config = dict(
    norm_eps=1e-06,
    init='uniform',
    beta2=0.95,
    warmup_steps=548,
)
Each number is 128 + 24 x the weight over its row's rms, rounded and kept within 0 to 255. Layers, rows and columns count from 0. Numbers have three digits each. The size before them is the row's rms in percent of the matrix's.

# down: layer 6 MLP down (transposed), 512x128, rms 0.137, rows 411-510, columns 64-127
# up: layer 6 MLP up, 512x128, rms 0.146, rows 412-511, columns 64-127
down411 106:087166171113111150133135082175136147120082145132099099115151186170155146120131107163136099093147115133104104144155150075146137068130145146100125126102121152149143119134121126146107119145112111
up412 079:156141079113166087124084135097123099094100148126116133115095140118102126146128180100141122121102121119148141064111167164162145132162095132142159131109164148126123118131152091123157127126160147
down412 077:125132183150123109051146117132133146152193110138109191127124107168132087120110138139156149110124123159134112146109098113149149122099110145126132094144134120107100074132132133135124144092138149
up413 104:154142102167125133151112109093102171150160107160109100178159117127104104122133096154152147136142110127163174154106162127123158143134114137055110121198135150130105107127129128116167133106147138
down413 097:108152088156087148189153126092074133125156115121093106156094132151110151152160062144095118146109119118141145143149127112098157143157123116105139105148154116134120103161081141120139103136175114
up414 105:153139124152106119139120105132083141138135121136139160115139151142123127102171124109095146153138138140159114110155108171124164099090117104115159128139138080081123068091150147148112150119104148
down414 106:097108124135125111079124155112136114109194158130113124159075117129145125136108156129129149141142118101136106107080118118111099161166113135155105107089104142135148146112115067123108108113135125
up415 109:169139130139148145118154123109103127122129157125135128168143175094124114141158163106113132139126085129179067149106112107122142149132118166165104152123115136128140107105138119124109143111110138
down415 111:103108136083109155125097102121111110129114157072136136101141102165128113125099076169102129140143137078141169156096094134125105129085148091104123089125165132091131134109139116098110152115155129
up416 078:128087162117147170157131095171109120121131133097087104165107118139108100166125138082131152135159132117123148117143116151118084155111128119151119161145133104146139139057123079110125154121154105
down416 078:068090153157089119055147122163149141135140101124122117143153116122132144163101134156134161118112108099146152141122094167162138149155109098107108085133085113125127103140155167147138141154122121
up417 117:147133154120126119110056122128101135158155144114118125107151135129085124114123140126120125150096104170142178129135126164085123154114148143137159138186130108069137133136122135142142171113128156
down417 110:103130086122123111143132159155136194116136097082130140104098115088105153172119156137133150141135100079131120126175156086112147153134111170095150174165096091125156137170151139146089135095139121
up418 108:113115098109130128132081147155119139142129120124118187184125104153106098137093117135113146131134154116138118126080090107160150146133155143111122129117151128144093119138115078132131092163155192
down418 105:128157102109109134141163109111111137142101113088124150118102128103138102156126123132150157131148161095094089154148081116156167182125127128132163095135174090126088151119126184145106135098133146
up419 092:157136103136159137069135086149138150151150153159114150133123144185115134140106138153128132118108153128091157118172087156161126127171108145115101150169152126139073124117113075135096138163132164
down419 098:131159141165145132115143129111181106125118163192111124102145145116115133125066132078178132104132116127137123161087172096163124114102143115119141146070143102158093112099117101117086140097139140
up420 093:087147144147139098129154129159124118135164078149135150136133165154152103116152098100095123124151105113115113109084190130090158110128085115096167104138161134121125145118136140138171131107118096
down420 099:150129100120143114116158106105126135102112147102114149116093108088074098153081121149133149095147135136126145162152092109106142098145104077110101148123095095120099115164170140104119130119176141
up421 100:095150124091125102102112118108128162084151134098136136098152131183120155130144130177145122146117100161082139118100145116131155106148121130118110104168121134145131107107131118140170111089094172
down421 111:117125119113131193121122157138152148157086116130120124111162157123092153099100138106158085101088144143110129145099132162104121102134145136115117098142101143125189145115096163129108134100140143
up422 094:165125101141171135103140122119114145145109122102124123141123098132111080132093164162129121146129095115129107115113088136127169166139117110098116126125083117126117128123144123119087127091129130
down422 094:111085146131112146101130128132115175147128121096163136141138149154178093092091111142161139159152145122120150086144109212111154140137106135127090148099073110107089145142148128152096112130143091
up423 096:101187126102158121081115099144093108153131147137077106143161153151129138143118153154156110101127140098111150107157137126098141132127136099107137136139146134154089114144113081103129115091118084
down423 099:125087088089119144128106136140137134149156136137119117126157100150120138162127115136137084149165112118139133097119138107109109116135171080161127135102119173142117128151108117174111103156133139
up424 111:134118123137142142101127134115113120159134153105103159137077169120099143139123168120152115141171130122124103112115143098095136143151125145137112092127060134121094089160106118137099168097123130
down424 111:109117153145123153107141131149149104128100137108110112094084108119100113137093118135146111159134150132125118131144139099130119103092178113122102094171077144085134086155158116099140123105146114
up425 099:094118149132109109134104130145121158131132107148126126122098091128102092168154084144132164098095132154136087118158129116124164117168129121163178159148131123107105094135138100143118176180125129
down425 100:139122120126094106108158113104139107148131112141135134108168131179164125088162091093112085101143114148148084066157108083148131148127123139119134107159073111167127134111119125141149147129150126
up426 104:141156151160121113097111144119095116128148119183155143122144149123135100120121091110100123134112151090132128140147143111124161098187103126129145140178131142093093098138108129164127155113077147
down426 108:128140102133157093105137093128115137114112119115169107162134143159084122159101123155153093136140139118104087144107122143114135082153126137140162123062167111146087139091119134143100133109121144
up427 081:168145130115143083138102159090117100117144101138151156160127126122123115117143097106101084128106126141185089124147094138137175145136099167182135130114137151124135122095113112135148095130112142
down427 078:144125135105092193133148121126108113150150117103131132168151146132151122129134152126134139154119109147114151121138100127166111146139119124126051129109104102132116121167110154150155119133121160
up428 086:133110096127153105094099160097096118128108188144084137118087148161092167147120149121150085148154127139155158117163091147107139133141177157144160128158107157157111107111107123142148164093153127
down428 086:143113141145109161146163108140130133091137109152170119134138122112115092116141121133100145133124142101084128134107191117146116167128081098099103142073110087141092172145141114097099107134112139
up429 087:186095141165131144108176109110116113163165155116152189123156120182131068094136119123122150144116107118125120124131092120140130144100119112128136127135127103097103101092128086140120170132119126
down429 089:140088106111171142138116121118126144171081131165130103120097164144131150121176106118142121091132102113103141120146125115103106137137141149118165152138195116146150177136164167105126148163141147
up430 109:126187113108100097116107163132121148177162142134143161098124173143135068166151100089089128116083160145119168153138141098134134130150153127168134134161151121134100159154116103138117075162095087
down430 108:119158128124139145142135137141108178102119151128136116090165137141121142160146130115085167148124165143120165147132137099114110179107136127151098134077106158121091125136121079184117072096148114
up431 093:163114129121128140099156110146126143171146137098110117111194100117114155100126163124131120125108102153169095090078152156085124144128176131133125079132077152077153106096133099105122132125139102
down431 096:139130137157127153149186118119153124124106153123147127150108087191118107098127112102097131110155141124136115126144129073149141189086108134192103139107117127150103176153123139123146117114130135
up432 106:145148172150140093153114117118084164115137154165091116119117093175074122098147160092074131114089120163091142135102136184100133145103168126117133137140124127124125122100148115155131147131142165
down432 102:156129138153140163123095115152129127110158115151158127128165116141136101110113157167170121163119127143129095099138164106110128136142096127123110099105106157105160126145101160143118127132089107
up433 094:097124119109109123124162118111114126097107140140140131139104121157086146137113138103162139141122142117094143139128077151162153103194075096164132120116100122130081094136146134167155112099124128
down433 094:098132096109122102141118145168184140123142175123151121165155117108163127148106119125111113125114144120126124139144129108126161128150125079102174114097127124144130117161130125150143183111096158
up434 111:140105130132120123121141116124108152140126100121149193116131132175140064144097106157108114168176111152100105120153112132124114145146118157194125159181130124116130149139134144143075157131127169
down434 109:124152116155126118131143063133123125107116132140117119141111119152150134149167145128114119158141132115152145113165127174099127145127133131107133107119191149134147139119084123125110128125122122
up435 076:167126145124121088144105124114111112130156080140115111090109114126137125189107125126139138106158139105097113137105104078132156143178157125115161126096137129129136135126157138111112095138136132
down435 080:133096115157128117075161108092154176180165107086132146134133131082163127095100130143095153110121146103160173152104099154113118152109125144132097120114098142113160082145118134140112163105091154
up436 091:121179108139130155114118136148082116139176096154136173136139162157130098143133107129101175140123158111111094133126177112118113151133147089123148106113128123106126169126069142148085144102099151
down436 100:119137118129146121130146131108149104158121141084092144179132142123147156153126105104131114159096156119127091134099123123133124127137122147110105099143114128136127135133116114129110133130147114
up437 082:117111137109140149131095109128110127153131149136131140134066124103130127137145155155144112117111094143105154107088122107087167147140184103146130110121089134155156099119110145152127127127124126
down437 087:113165147089124093120135075107121154118127094141107146161159138167146146098104148145141162143113132136153130163146159137166099132141101138105127143118151139137131126117102135131127116136161139
up438 114:121160108134105122100143113122092134162117142125092130161150092148122147134112128078136136128161125137127166112129136136151118128126105151170158147149136097124111100099137117121136121141079131
down438 103:148119141126104111108184112157105101129129131159112122138152095122108132128111142106167115122136117135144138105106135128104101121124132131142128152122146130082121147173107128091111104136128147
up439 090:137172183079107153121121118132130150112119146140135168116131070095119119089134167107170132089126113123139091136172132158126138141157156156126145106158137141136082123096148105106144109122160097
down439 095:124130147150113167101107169102174159106148088063123147114114111131105148132123102161112114150131086148133128148132130138090082076122112183128077129126121143128109156133155158141145096178177152
up440 112:149171147156130144139104163141122142111160153144095180154137145120098121143150137141124117126116108122164109123148169153146183119144074145121163149188148110071120129123109109139161120106108193
down440 108:150146140135125167145114130180160149109135216142129122118132140123130169137133146167101129118169158172153094103140146095116102141115133133114172113110095114119113146149119115122154144090136125
up441 096:132122137133139111093109101151083140163105140144084112114168150104083127124121168178136133089126113114143169125144110153110146127163129112110137149156137145133096104129106128143138125131110135
down441 091:124129089123117148132121096105076130114162123131129121119108102136130073110140156132155134175107177138122117128124154137152119123158129123111129104097116118104143105122133142119117193099105085
up442 102:161123117142121165116138112132123148130148148132126140138123161131107093146087153137107124133141164131131174133178139151104143184199099158112124164138120119150116099145116130146098146179123177
down442 100:138122107118110129147133102079189146162107155136167155088130093115168147089129106074128100071153097147110093072073164071119122161149129110145105128107138107158128159159153142131137095110165114
up443 102:157135121152110110122119124101104129150120148128120137139140140099116108163121093095139143123140115173124174146163135111145122123141105157164137158126117069132142122112131122156115094167069131
down443 095:141127140130123117158148178124058091140129090138118171151104161103147142142108105088120113144129090187051147138161130131114132093119145149114124115116120114125126129122158156154120134147102110
up444 074:157138107115170079135127126122116136115146143135127086125114111097134147126143127089107099118139146159133151115111125115147125120159088150178151132084157130118132107096100124161143100135132158
down444 078:137109192179101152114141193140169121118128134104129115169123145102107134124124110183144164158093098114092110109097114127161132193120129119133131082153110130114117098136139116104136173147132153
up445 106:118137135162097089126132077176104131122111128118091158137111143135084126124114135113160122136130119115139096104150129150136131155175129133106156111134105125078150157080151089148156140114138159
down445 103:121131116088140079159126153089139118127137128084108133116129094174143157142134119119150085097152108169113155135130119142179128123139110096089101153117129110151136140118119144106127091142126132
up446 089:076167169142093127124124080105099117161145134121085104112149115174135160121126113128118170072154138116117158137096123167119106130123161154114115132149098132151163106167157101112163089125113134
down446 091:157138133094125138155133103145051169146158118116089113119164145140130109080134123159152137144095135153132095134087111150142149154125141173120143111115123119086081116121131120137146137087171152
up447 101:163131123124133091129096123144087124107127145170095174083147124185087098135153135108096119100076118142119102116061163184124126116130134099095141087129144134106140138098133112152156129120145134
down447 099:113107087093138161116129153119132121086121151125143134092127119123125080106134145123118108117171147158152106142079176097147110136110113105133126126113131131097122167132092146106102151175124123
up448 073:157099120142152108127121158078110127133104121139126126163135155148113163139173131124131133133139155149163110108131148090086159130108126169119164153086144127124156155123114110143145133123180140
down448 075:111145127160105133062138065173130148149151112148098103112143100147101163137100135141182119118166119135112177128100096145142120137162116118115105111148124150141140087129158126130144094126096108
up449 099:134119102105138100130098133140113166143141132170101164095129143117090107131130090132119135140124128139144122077147098127148153127136146129173152138136151146140082090152155073150116103126110100
down449 097:131128139163099128125135118101198126153143116129131211117118126072172118136178107112142125122117139146146122151111131128170129131121108142117122086117105090101101118111154124105163136109085127
up450 086:161114141102127123103093096161129096134108123115079127153145081128103117148148100093138149129133144136147112093142106130154129136140170116124103103136129175152126137137171070118078118136119151
down450 090:102098133136175129112142124105101134146112197145147140087137123173148120124170103090105140125172106074081156100161164088117161176131124148107137116132132124124113135091124142143118163146100119
up451 089:086115122119119139157157108111099123158114174120103113165085126119118142117124123121164070109145125157161150090118139104108165124117161130131129105132096113105151125115135138132152153094138169
down451 086:145105092124150104094099143123134157099162119150127183127149146109143090117168146169074159140131134141159138153118101166153127155144071117111144120115182124158063123132134110151119111137093128
up452 102:113152106174164109153096101134129155170150140163066114127145155119124132082096127123158139112139105130111174131111145188104133145124135116160155086175138130153095171145160130112125162108122115
down452 097:135150127107131188088116109100079154125145106127110143147133114111118118094140099169124164110126133107143097142146122166090166143152110090121100142085134114136145142149126105120125152125134057
up453 121:140129132133155124128137122083075166110167123099139127077118129133114127137117102142147174141146122130093151114130117129129149138120065128148153134133124093115136179124130123116161175107108136
down453 123:127123072123128156172111132148106134110159102117120101119091135127113132109098158147131135116125159101099142163110079118123154148107139181123092116122108124131099158178111166110138140134109173
up454 109:157135164156110095133119120115105152102137114103128130130091102109113127100151154106127126138088080161141172160139131176135125121119115115150181096119146088165083135134145101120128134139148157
down454 108:118156135101146126143119094135121118138129088115153151141127121128146117173120109151082143106080135117101083165134126105126081133114130078084119123142156158109174143130107120149127132086140112
up455 098:143122092102126126087115098112125157127160143149121137106118121118128109113151127118122141161108106128108146086115085159102157180164114146122099153138122129076105109097136121127118167108129119
down455 098:158135123149107170101093122114176121157117140166143096167087131109109144137135102138115145139118157124120167152111144124119156153106122119161120160100102119139084126154136145126123120095104128
up456 111:090183106112138137102115092140092164145151148130126133127170139129114135135141104143125120109089107139122137140094161172102171127123136126107167181133136099118136156095142163128142096118122117
down456 109:081144155119107160142101113170134163160120096158138163139125149137130143111142153130128116153120109100118161142122122155106104113109132123133138125160149124105156127156103137112044104143151171
up457 079:124133130167075132154131096121150081133126135132106113138153154127119143130128097129140114132108125193105125161097149177161110133147109098128141122102155139086104162109121101120102139135110144
down457 088:145114168111106132131088130121115165103180150124136112143134109128186110142129144171138116138152140133114141143079132112135098153116131146123121074130153094113139136155121186121165117127141116
up458 088:131166137097132119151154131117134126154120130173071113113132111139144145120127146103148159086160142151139144127114109166111151159166135158143160128090169148177082146115134066130108128130103122
down458 093:117135113167096097146168165111132135108131139166155120144142123156153133151115154113160117116109164104107143124131112121141116181142106158116120116136156104117126122164131148178120138129170185
up459 103:151130143120118111113114153165132154156132125136127161092120106091093135098161116083092191112123142095152080152102131125098133183142111112123162147160141135105145149134147102137115107108083137
down459 103:126133138171120164160134156127184101133142091098084141130143117155152146136096096121145127091139152102080132148136136075145155105151103138087095139141095108142110171122104139138117129105095100
up460 111:135089114123136123150115141122124139165123118141156140168130117134139087134159136107123179112125157128098134121143154121132186185106097112101152127119136134117135123117171129200102134096079156
down460 110:154177129127094165143136111161195147146122088120161155108151138097138119140143137139148123136142115166111144116136113087094149096104123142121156174108093101096128128120130147105162129130121125
up461 099:141128140123146186123118100131095116130138109122119162139128106123108128149137176140149149124120093142128130105105086124154145150131138155131122126186101109159165134147166139133089135074125143
down461 101:122114124092079151120151165145104177129153168134102130099161135128135122124085095119101125152100148138131132151111091135169164165100162162152145125110160106115126142127156152137123119113135142
up462 113:134150114142179110138135113096102156137120082141172131104084127153094124122121192133146167111119149124089123133088143138121166151131127097134129148111133087106099144140128142174155174078149139
down462 115:166084092154123182142132129126117122108122124111119113138117146077139133115121112127114080127107177134171146149146133203141141135106140168144151135086128112121124112175161119099102126129079112
up463 110:111131160130157177128123098106120145103170152150159137068154103123121113122111118125074159111130128140085110136106114123150141117133075114144135124159151114128143092133140105105092150117126140
down463 115:111085138127132149116133110137127125159093092104176155126123123157138149152121131105109160085115109157092120145085083164136154119153083122106134129129126167110118091144167128129180109108119120
up464 080:148074172173127131133122116124104106092130117177110125077144172144123127130126118120082159143098132142126099127152093108149163118143124130136176101134156138107143142123161161131120095106104118
down464 081:136096158137095120111140131116073159161132121136137141162117111162118117164140145121103096110112116135157120124155119134146099120116121115161128133127133126095143125121110141119081171154107097
up465 095:106168111129150173098144127134118188145135162139123109144126144113085097124110165131123112122127115113100139137123095124132144123167161152137135135159100149122146091134150149170170166105154126
down465 093:150122123098137116135079165063060156111128157156098142159093129154110136150124118142099127146117177124113113098156148117136116097110113117175126129121112174114087134127122095124130105137121129
up466 106:103090087158101117066113142114070156114125117132127135123144150132128119132115101183131121114124114111126144101125160125152169172133118196097130133170104153096115102108170131158147150134106186
down466 105:158115105157112136151130135143130083123132124128150158125127158129104144103120143089172107122144097123129153154078139079144150149129105152180112124087119103139133134137151158109141116132150119
up467 097:136143159162067111117135131122102110151113147140131139134110123147128184114108131123159115118165137128114183132165113139143104107148110133129147122162135115161119156088128064122144104145131189
down467 091:103147136078154133150109137149114103151102137121111113200114071118149129119066126166114161147127111125128111155122142111101128156117108142132121107131144119149133129150096134098101158105128132
up468 100:159132130133141096134131083142098139114143125103131138107161109158143130125130149135156152108102121156114177108141159149093141105141099125127134121120080104085145095146139132112108183117162185
down468 093:088147130114115109112115145147099130124142124102115128119154129163141130129142085105099161138118148118087139157136162144138094144105127112125115136154121124098127142132091161138107073095105173
up469 102:154127120107108124083155142119104154115159171134109149161069108155128146104132144125150147103128158146159144115173157151151133126148103130195136141176081110119147165172134100124147102140087132
down469 098:082141101132120087129084122122200108130072127079164155148170124119145183104136121133116136128200113130139174087098127116119150159135134163140138114155114140136127139130176113149094125134111138
up470 091:152153161141121143145111098113107128134162099123180154092115115148134109108126083102128132135085131155104101151120149164138148115139108111129157136136132129079113076077129130149142119142087163
down470 097:101129118142101143082119129119132157107145166101126105117107114112145170110073155138102096135145152124162173114110109110153114109166121146157124112126108103153138104161120118115125144137138156
up471 104:179198176133123097149110049102103158151135120155115141128123125109128130119108119127125114110087162116163096162080126130110140144132143127141141100138157137160134165105138123162089152100150118
down471 102:133161097147108100166135135144100144142164155122128128074177113159134083164119132111093144106164151109128093156091156186128117121105151149100123122111153116124137157097141122119114100101164148
up472 105:117166149102081132108121106141104119154097165138111153122095123149129137131161145091142134090148111158100141109124146120134075144165100148107130114133135121133123124119164142139122123133151136
down472 106:141135109114111128094132124122100148071167169133111157097118146147155107143137139129108154159140170145124123093112100120111146175132146135116114140168146155123126119125172137170150149115141112
up473 084:147148111146115175105144087153142156154106109150138183138162165098089152096135108128103138128137151138102119137166134110155129131144119148158139152134157072161132133109163156177110163146116115
down473 090:117146124098160146146155120151096106141090137138074126135111160129114151122125103105102087128125118117113171122135107097111083106141191150117154126122129132126155140095142138129130153147119126
up474 109:133120129117140134103108144096124129150103096134170134162104103090113090109168105111161121135107123156112138137106144116140152126139165160110156098138143123087123121095133113153134129141138184
down474 105:143091110121068109112125115149136161089176127133124125153100118144146138114081153158093138150176156155109120118170143122123109137133174115146096130124142143137094117093111109164125139103123107
up475 077:125095114121136114138103108151114135161139118117116119126110098126167157138159139072096113104166170118100119137123180112154126095184142112129122123094139096117086117120160091141154106129122088
down475 079:104114137153102150097154119134126177149156121124114147142166106140095115135115124153129154117130133157164175133104095137168131161121131094097107106151109115100113087148155165142130160128094159
up476 094:117112141109117143148126126154067100138130138146091148123133090144107126139123126133130124113107145183145146155138124155139137145103141161093205139157139142110119140151117129112163102116134194
down476 091:098121110134131177101146139135143132126154115119152139137113159118126104130121145116125164164133143105105126122136145085123103154139129140147088145107090086113118121145125119101173155140129124
up477 103:144177192131135127140116144081124120165138155115089126144148115129103151140090133086140112115134157145174134097101104175168154141132076129124127110127128094123144132128155118148130121138109110
down477 096:113149163109132142120146107113228146117154124139149135071162117121146125134144153115143114147154159144132124155151174107089128145163120104126137118078143132150138134106136132128106113155135080
up478 100:161140144133143118115133107152101110118130100110140121101112151146135125117120172107120141120121130128128119152118108133118134099110150176149152098173121158113086140110149105161058117082110135
down478 097:158132139085143113171155091107040134112179128122119156132102136103146116094161113108076150156124127131176131139131106142139119117099145173113092114106133138133090110113142119123140156150124075
up479 076:100129159118161123169143138122109093121141158093119143157110124112145119126151140125131100099176111116166114139142150142133169141137113151159130144096138146136111119098143103113138139135143138
down479 074:102119142142096128062183140078165167164156125170167118125140105160120138117131109134122170158133116152108139142088102120111116142167124108116104114163106083122090115151145165163128179141101136
up480 091:118117110160115090104146120079102137154110112122145125098159137134103078140194157145166114137114126068080140107126127145115170157160091129103139088122104104100150084143159104133125130119124162
down480 094:162114118128128094122112130088060137189106140132176106123081128117112131141102133113124151088122100146158130091121137150149125123115167106151148132137134120169124114144153146149178169147143109
up481 103:196150106114140128060134096086118120123140118118141114125131158134111116146150123133130132125138165154147140114163078141137159134095102135132156129127111153133104162101117129176090119136139110
down481 103:109124115117122156116132126152184143108097157105153111140157146142103127131106137120108128100121128134115128131136128076136124071100130104122137070118149129122096145134110113111174155128150098
up482 095:126153127163133142107096124133097152155140105128144170154132124123093115094129129170149179118152109135096078112127121128114124106120076163150115140157155125124131126108139117159090163115161133
down482 096:150156147143129093155115099091053117076165115152158098130129089160148103100095146152124137157102109138110112117136163122142109154126145148129152112077156143136115150085144110136129118138133153
up483 105:127113137104143114113153147095126105138144183110116160179125152129082154129132156126123108131127114155115140124098131116127173184130169100128114110108106110117131106125101118130157175110152131
down483 108:102141161088141126117180101185089167096139171140085098133098136130126110135105140142118127119136111157108154124127125100082130110147096125083115178198155140112084128153143116122137151094145123
up484 074:139114067128115165090104151127124117092108118127130128161110166156131109099140117129139177118160136127112118091095160118086105117107105137076106135116097140128133127197160110134131159128135122
down484 076:124137127125101128064177128124121163167148111148102132099102086138113103138122086150143144105139117120138152154107079108126135111173134103125144152138106142116094115130129123107124147169103117
up485 060:123182159105097112119140103117122143146139172091132171114080133094146118135137145119114166113163165154115120121177101179109111163146116114154107144110128113075133148120166121175082111116087108
down485 051:165129089139166076127156166105090125155133127156112087105185118096103166092122093154131115133139139098126126102150145144121158145116141117117134117141143157143141133142138112149104126128108128
up486 110:091133102117132126137115087136088124130144133112154110157126102123140098081122142124118103084107112143125153132155084149083129131124096131177125135152123135148115111142109140153161154088122143
down486 111:136145097154113132156130110131131039113140164111119109153102117128121107111099101132157121164124126142107148143117091167160174095156110095132122154109112153143121106133137146164128131132134113
up487 087:137118151144111139105122154155146129148159119128154140146138146126123143136147137158147123085065137157103102152111087138118157113124161152190141101100123104149106115171100137184134115130121105
down487 093:126129115133163154098103106139156093102115133125108120147104141153106146125112092146158135133173149093127153131176127116148134142131125120147159102131109124123112130098123161155110083121120139
up488 110:107169165126124130134134139104104150170173105160133135147111137094117117113177093164086133118119131183101121125140139120160113145149155124120094112133091148118151095144135111111134091102172141
down488 108:093120100110106187132086122115091138125133131122167128129150109107084106082104159146123140118121140121132152151145138126146128110142146101142127154087124161122112149120116111119126098142170158
up489 110:117094115118192147117125136102087156085127133116110126111103072103115111123100107133115175056158146124138154110132123134154168127155098133144151125146126128143097157167134110103111132120126112
down489 103:143105113139123084122137135152074151141152120128100103108153157132073159079129130106095135149107141168102136147105114127098130132116213111122146083145103126122102117112096184128100138126117138
up490 112:116167123112161178136078128146132144147107115120131134119167105137114132084142135139122180097111134131094118089136116155110157151128152152117193070151126083103148147089170139122136133094141104
down490 110:098165135127164154121153121125116133136203111133181130082127071142153108159154128174146138146106117102113120123118149120117149132125096121144115095102143123123137132114137143138148124129111116
up491 096:161099133146141164157130121111132094108162171155130113120150120138160146120118157088160160134139111125117116132103155146126172144118095130106182128124127153149089159116110144107127136126088129
down491 101:119163127131117123140135122091117102116135134155110133144126150120111149180144138142167143143158153108090115140115135105153113159119126130117126095158184078127161196125139127143174122106120137
up492 111:159145141148167127153132125098089160086153113149142186099115123143123128112120166134115112128078166119160129141089127190123124141152142117152146078122123137104118121123113152155152136142139184
down492 110:135136117114143149128169171124139114126157147173137139114110101193074127111137108136141166099097147106130104155124134104103164129181156122090120104081094108126124130106115115118162138155112132
up493 119:135101173130142144131168087121089090121118122108089202125142141152136130127149160135143127067134132139170134162125109172117142159132111092140152132143114141112141143153124120099150158153108123
down493 124:109165130118127107143089100150171138142161150114147158100194135148113106140114128146132140098134108117144088150132148169139128104143149139145157117089153134156103110146091126061143098138172165
up494 097:091141133128154138150099125091112091099131120098113118081140144132130155086125172126143143127089177087151159103095135162121172148139076104129106096124116147137124111133171149111120125118140114
down494 097:157138113056113159165168136117108158147107114123175113090189141128146119133121136123110181102135131147122124102126145148117098118150112125132093139114097144129118103133122126133141144143105165
up495 082:132143092088161144152105082149141135134114124101096140106083118118123105130117165116144146111104131115105132120106161152180146103183142113150121145123157124133110127122123074124110162157127144
down495 085:095177202110124096106143103136150104147124104132094151106196130151175084102111097146151140092121155118131149173110136107126163130142134099121126114132116115132119111127141116127128149131119147
up496 083:152109135113121101138092159110112128128126109134112124122161127134092088139123133161101145065108151131151134147137115169064114142136111154139199147153118155104142155112155145130134113119158132
down496 081:114120107134108129157132108115074130135152140112121165157109121109131160150097135133135128083138153125112088176133116127144115111153137160120143108158142110102114114128127082125140143094096139
up497 097:112174123121153099117127127113096105156144154154080123154126104114083150110130151141129116118132088102144153133093098112131162140148087184148176126115126123137117146126147121126108079115099137
down497 099:121101123100144153130148122132125169135122131136124124110134145152116127146118118137088126122106125132084157142171108165080141145120150122137143142110201118120103111118112147146107152137132090
up498 086:144120151128130114139145150101093128133165098082157127104083111116138142114101137157145156106160107139158186106114153101135066130122103155127136121188191101104124135141127083147116131114106122
down498 092:089127113124131125146139135116202118082110173084169170088119131151111084132148132174121172134172138144128150106142111139119168130129177129131126165082121160147104146167145152127127136167093143
up499 120:150193125159168087128109123098123167121185098123137115111123114142137144120124111107106146128151184088116137116103150148104132168170116118119147096136121098141161151160141137134136126143160105
down499 125:124117137091133113131161139161103094089141132112140137122127151127100118088162130145141121148173117110126125105100148174133159146148148141116153127114120087126171116111116156158160159138140107
up500 101:113139106112111148144135136135114166152161112114139172144112142164148110093118087136155163144154129125112091135119162173118163117133113095090169137126108076073146174139148136091112128139091142
down500 103:105119093091138105138118122123124155082136132156146094151105136141101146080112150159129107124121189190120137128142121115136096169114160131152135116114163161118089123138056128126092124130139078
up501 098:086135129139117175099122166145102110136112124168120143077131163184083117122109147130153078131150109143124100119135110171147135122145109096102134102165120122125171157114116149147146145102148135
down501 094:115117118130147177125159144090146094141112164137134133144139165100201117123137129139122152116113123148135154140138088131126139142126158143127143145111159103146118170145119104118135140156182105
up502 105:135119184125146127144108138138114123121135105132149165119117121128147176103140139109140164115106139118141123136127143123121218101167134111071134140126112097115096078128116113169116113149078126
down502 106:118104115155149170115125112137108130127161108160204141126101127126104174136118106108155143145149158129098126122131119136090150154115133106134088138100105120087072144100117129112137115168089172
up503 109:108175171154121114125106118172080134107114117116125131094098124117106106074095116114160137121084136175118133122135140195070096118150161133133123108142137126116131111125148128105142135130104117
down503 107:135147120087160125143119162134139142153123104114081126101174138127120156120108128094104127122140188109111143124129109134106115127136170197145152151128127098136102157104146149103104151155087182
up504 114:114092142138146106138115132127125112113131112154164124149150129143137100135164139120101184134112141128122097138101131138143181132138139146088125121111126139171134113145107095131097111153058135
down504 115:079111138148153119133151130105145158177127099054129133102131174125137180119108159154144135123120137118143134117136109138085120119106098100120090115102121132117152143118107124101101132117142118
up505 110:120124120154094148136088124101079156142163114100112200122101106129151126119151157147153096141133105167151109116086129148141137116118105164188118107143098094098135108121138107132141124135125159
down505 107:144152095102129119166119107143140137125097149139110067123147135108110095142130070091085111082125163117104162135121126118134129119123163104120142109141148098149111096127150158118120139156103132
up506 092:169126183136141104140142096106097111146122147165140146160122162143136159098150121096115149157156156148125154134106106115117137172135090132162141160174119153136153141113131152143126153138107106
down506 090:149147110100121101132143161111057132207124104172102124128144144128106128126099134125130123138101111136148141110124130144132120131106106132125147184176129114111105182123074108129131088126164122
up507 093:169120116098128128138131140098141121132107180107135151099136140107128104140151114074082149106087140117107113087153134154121158122209163116153162145143127111112164095114098112156120112127132134
down507 098:142123097111089123075173124105141119143145146140177133147097124145107161111124080132126166094150115111143160096186147126118166160145137091201140102128076100152123136132146102075110090127132156
up508 091:112103158136130115166133124097086147167155116136140149118152163161145101127124079092121125132107122197117123093130161112082150146115097108138163130123120066124167130124119093136134110104149163
down508 096:175106154118119108133158125147083171121125124100137135121111134152115110157094166116153120118131128147191132114163133163126130094104135140125103155096133115150141142144130118135109095129101195
up509 093:105151128140136129113124102119058108107107167112115116116085152126091136130133133106127085123150168120158129150160126119106155122109164146135130130141084150130122078132139147120150160069137128
down509 090:167109118108150122155095166104116169120151100183133151145178130156120114123173123151083135157100104147123147141127119170132086117152099123106141120113183129157108168094137127144102091173117140
up510 104:090177160199159171124087109119122134160143128145096115123141144140124128121164135122108111083148170111130130094115165121126128140144100117160154111141155137131108163096119092131168193117110089
down510 104:148111118181136115142180169107165111118168078129184112142110127121125092101134146116127143165133125143132140193104115120168127136134102152114129109121120116175130132130125145185181160096113084
up511 102:113153138140178178139147125101135140160132127123100148136152079155066104113167149095131098117148141090136116093079118122125159117151128103139136146119120117156125085119146155167079141127155120